Part of a small language model's weights: MLP 704 SwiGLU, vocabulary 4096.
Each number is 128 + 32 x the weight over its row's rms, rounded and kept within 0 to 255. Layers, rows and columns count from 0. Numbers have three digits each. The size before them is the row's rms in percent of the matrix's.

# up: layer 2 MLP up, 704x256, rms 0.193, rows 178-184, columns 128-255
# down: layer 2 MLP down (transposed), 704x256, rms 0.168, rows 178-184, columns 128-255
# gate: layer 2 MLP gate, 704x256, rms 0.192, rows 179-185, columns 128-255
up178 097:110199107191204150119154188078109136150100133126086146121110116085179149109088119163112104163133149153080117156135113102217083142146152144087114148158126139131145100091156128146121074140083111063122135101113148136139127158149122200165146188119126155147049119161151158159154079150089115168137160150137104153123137163115142126132142157134128087145166181168168126153104094140139131182089
down178 096:088125165083082182199082102134158098141105099155153102111209116090095111188118150133081128094116152106122059155118057107120183153107120100139139121126158087121170086130129134142160123079062182128119118126104182124083133132143146142137142183112105056084137148038157081081070174156100115168130139081106150125126081102082143150154134158097110115139133143165113179170107140122154178058156
gate179 101:135120133101121144151121072128194125173158154098112098079186134179154154106129116127145118144198190147191186171102104138142144136127185130160115137139084108117161125139127150089086106211071187158106162095090148100162104193085149131117151131101081172137141110124101188158127137154120137130133092110109126140176068157121101094123156148149139139100061251109134160116167140138140170142128
up179 101:084151176102150146109134165149154128164088134071086142151130085104099192092071118148127141134097127121102099149144121107134132146105127130083068156140117054070191133152099145149155118106113149138104106109145121165109186131141074131092082206140133157173155151123113097082129130098110112107109151131125128126154136093144131190133092128129090102201134065208112118140094134128091154138096
down179 098:091146112123147132101150133197065157119119183142143208140153151127109141128130171150127102108119095094136162071177163102098104140108095145165074115088142169152090094076147111139106148147143154105123089122105129104129139092120148037158140172123180115096130180114103136086207119113160130159186179088112146098139106077146166182109174127170120143126133109157128163154137133065147054192126
gate180 098:152125195135137090115121087131136136107156138167125099157156112117170132131162073166105105102134134196119056115125182130153121085159079115134127163171114125154168156121132146137115139096180213096153162195061158083091126125175068121150172132156156136174094149109168172147125109091143122113146196124112096178108167151137125108121164096136128165128116078123140162121167101099110119094165
up180 102:125136125134150118098108080174157094221136107108078123119112062134178150062134146174142111142132225061152172146129106167116162135144115179122144180152155101095231143167133141131165105122130104111102105130147118097147147146142129132093100135120097125119103116155048146134167070180152118091145149122104108146151137120101142099083195121134173143163153110099123142173135164191125131076101
down180 101:084148147157096137148120091063124104145089090129156156138138127164167083145117071172133090089171174147155099118139107151138119102158145144182180151239113149116183104120135098211095085088100156132143142142196097100185115147130137116112093169129101146086120129157088133139092110106134155150134146092154143086138148092152103133166091150069166138149110131140086141173165160141129094116107
gate181 103:114154136125117084135101172101134093150177128113143139095189102116128135101158110174104154158164161165186148182140129100032130097138127215114105138116094127133144157114162098103129139155135149147130102127140127128087117140102162190132138112130160156081029084090150133181159120119206083109107129114031132138132123081139113138143120162127163121128189111166145128174123141134079130152123
up181 096:103137061144171155097140123121127106156178139172143166101180089152167144167140153113104161124178156143130169120128126133069136108110094139074073162217115138140130195132119124116139130108142082123114122110161136043105132194045112221071130172105119116120084089079140155110111071191147095138188117107046156154127068107123086125132175160082120159169152132127175099157112153119139147119169
down181 097:117057106115135165098135133134129186117136082154171142109174170095090159092047138097085138114132131161036121120152110125108140124124097123134149081136126183143114141155158140060107149080155080121185126081166124161077124146083144134112120086167049153123152073120161106109218095103092118101136081140145107165155066143094124147125117143110085146105160087159147068127163104140106132094161
gate182 112:110127164135105178154149132160148151127145139131129143200116131138132073118142180123145135087104183193174114147102069167091125100126119145191095208096121145120139150109181186144109152184066142174140112060129155107104119098125210135071167188118094166080076113156101092089117140126082115188081199114116088131103111089127128121113136116127190148114101107136114158118175132101156112138094
up182 114:154152087115129072120109031115118111101104168142137112097159147181140158107177135149116141162162088061100114127131213119185108094112135116093124122171113118169083130117046079120122117086153163103132166187136101127159148126137110165204120084113176095169161150101127137130154117114148116130174097155135161142136130176169116139142091110146038149130175154192143075134104135103145115122163
down182 080:126160169135074077093091061129083130105137120096115139118135134215109153107087078182120091139166129114119093074058137052124116113143107141099092139109087142152074153069147132103116173116167126109108159140148146149158186134145080093122053180116126145153122136109154153142148151072117093085101123159185193101098127127163174169111100165144159099173118111108117115111162122099125180116090
gate183 093:175124146151119100152112114153119104148140107147109187138166072182087110098089128110079142118131147197115132169108168125104127143157115075153113174167141152096150098094137087132171133099103118123155081172141106078191169200166072141070115133130136059117132102155112120150149167072096157127140142107154148210109115095123088115073151162124142103159094172096132161146170153143133166103100
up183 088:140155122144166109127097110111166128110150121187121213148159090165089114123127164148147115144210130156145078166101118082124124179090093095134147130129123122082180139075119129076097146119024096152132089159122079091199150160199160202089076164124105141114149111162144096201117087108134093171147126131136147154125115096128095094105100175106091060197066114099124120081129125177116181097133
down183 096:121131092132154147112117132140092081076109121134069145090162115100171152100125159118138073088150136118171112134145090095138124128117133129139070089139181152177179095165076167133073191152115047101138159184151125201090131158144149116206148071177095102129140154164171107147122081189125184108170138093069111048120137123088156126138117152112124052171140085136097135150157101156092097210122
gate184 102:088129098136097119109109095147104108101178061119096119165078205129162149194151057183126127168156161229122143168156127133107107119114150128114108141135090158163106122154074141165144118099158113122107128147145077159125136146081104072123139134129059129144122136092132139128083145145141120062198131163101076095178078170088170079105128147165172087188104116135108175147144141204121166178074
up184 100:140092177186105150113106124141132146081078129143142147098109134109064128182112132116085134120101073096110089126088128097091118135080111137102140118129184141134090108135165080176087163151145137063187137101105125110161145162116164179180094139069131151127107185145072113170154111140055083081115163131072022147140122151106110112140121109083072082117157141107125093137102138111163102108135
down184 107:082050152157093168130163093142116117156092133155115128160197142165085204113167134137114088123127121102108079141145107123137066118079176172114158135097117114148150083158097156101126147179095141111123144072088070133146136127148123158143141157118174119110133155150134134087136177142086148152126152141156125094155169170154082139189157089116120172089115143126131143129153123129109133178169
gate185 108:163097144157076150108178152150139121166123090096120158140164142145180082137107146130125156168208126201152093098140093172168199117117142125151173131130094160193122061091097142061122134094172151132183145134110158116166140084168140120073171164146176111136142139093172100112081119214221088127057129123089136119091161133131101101110165141149156136208074186131118125164122112127093158093145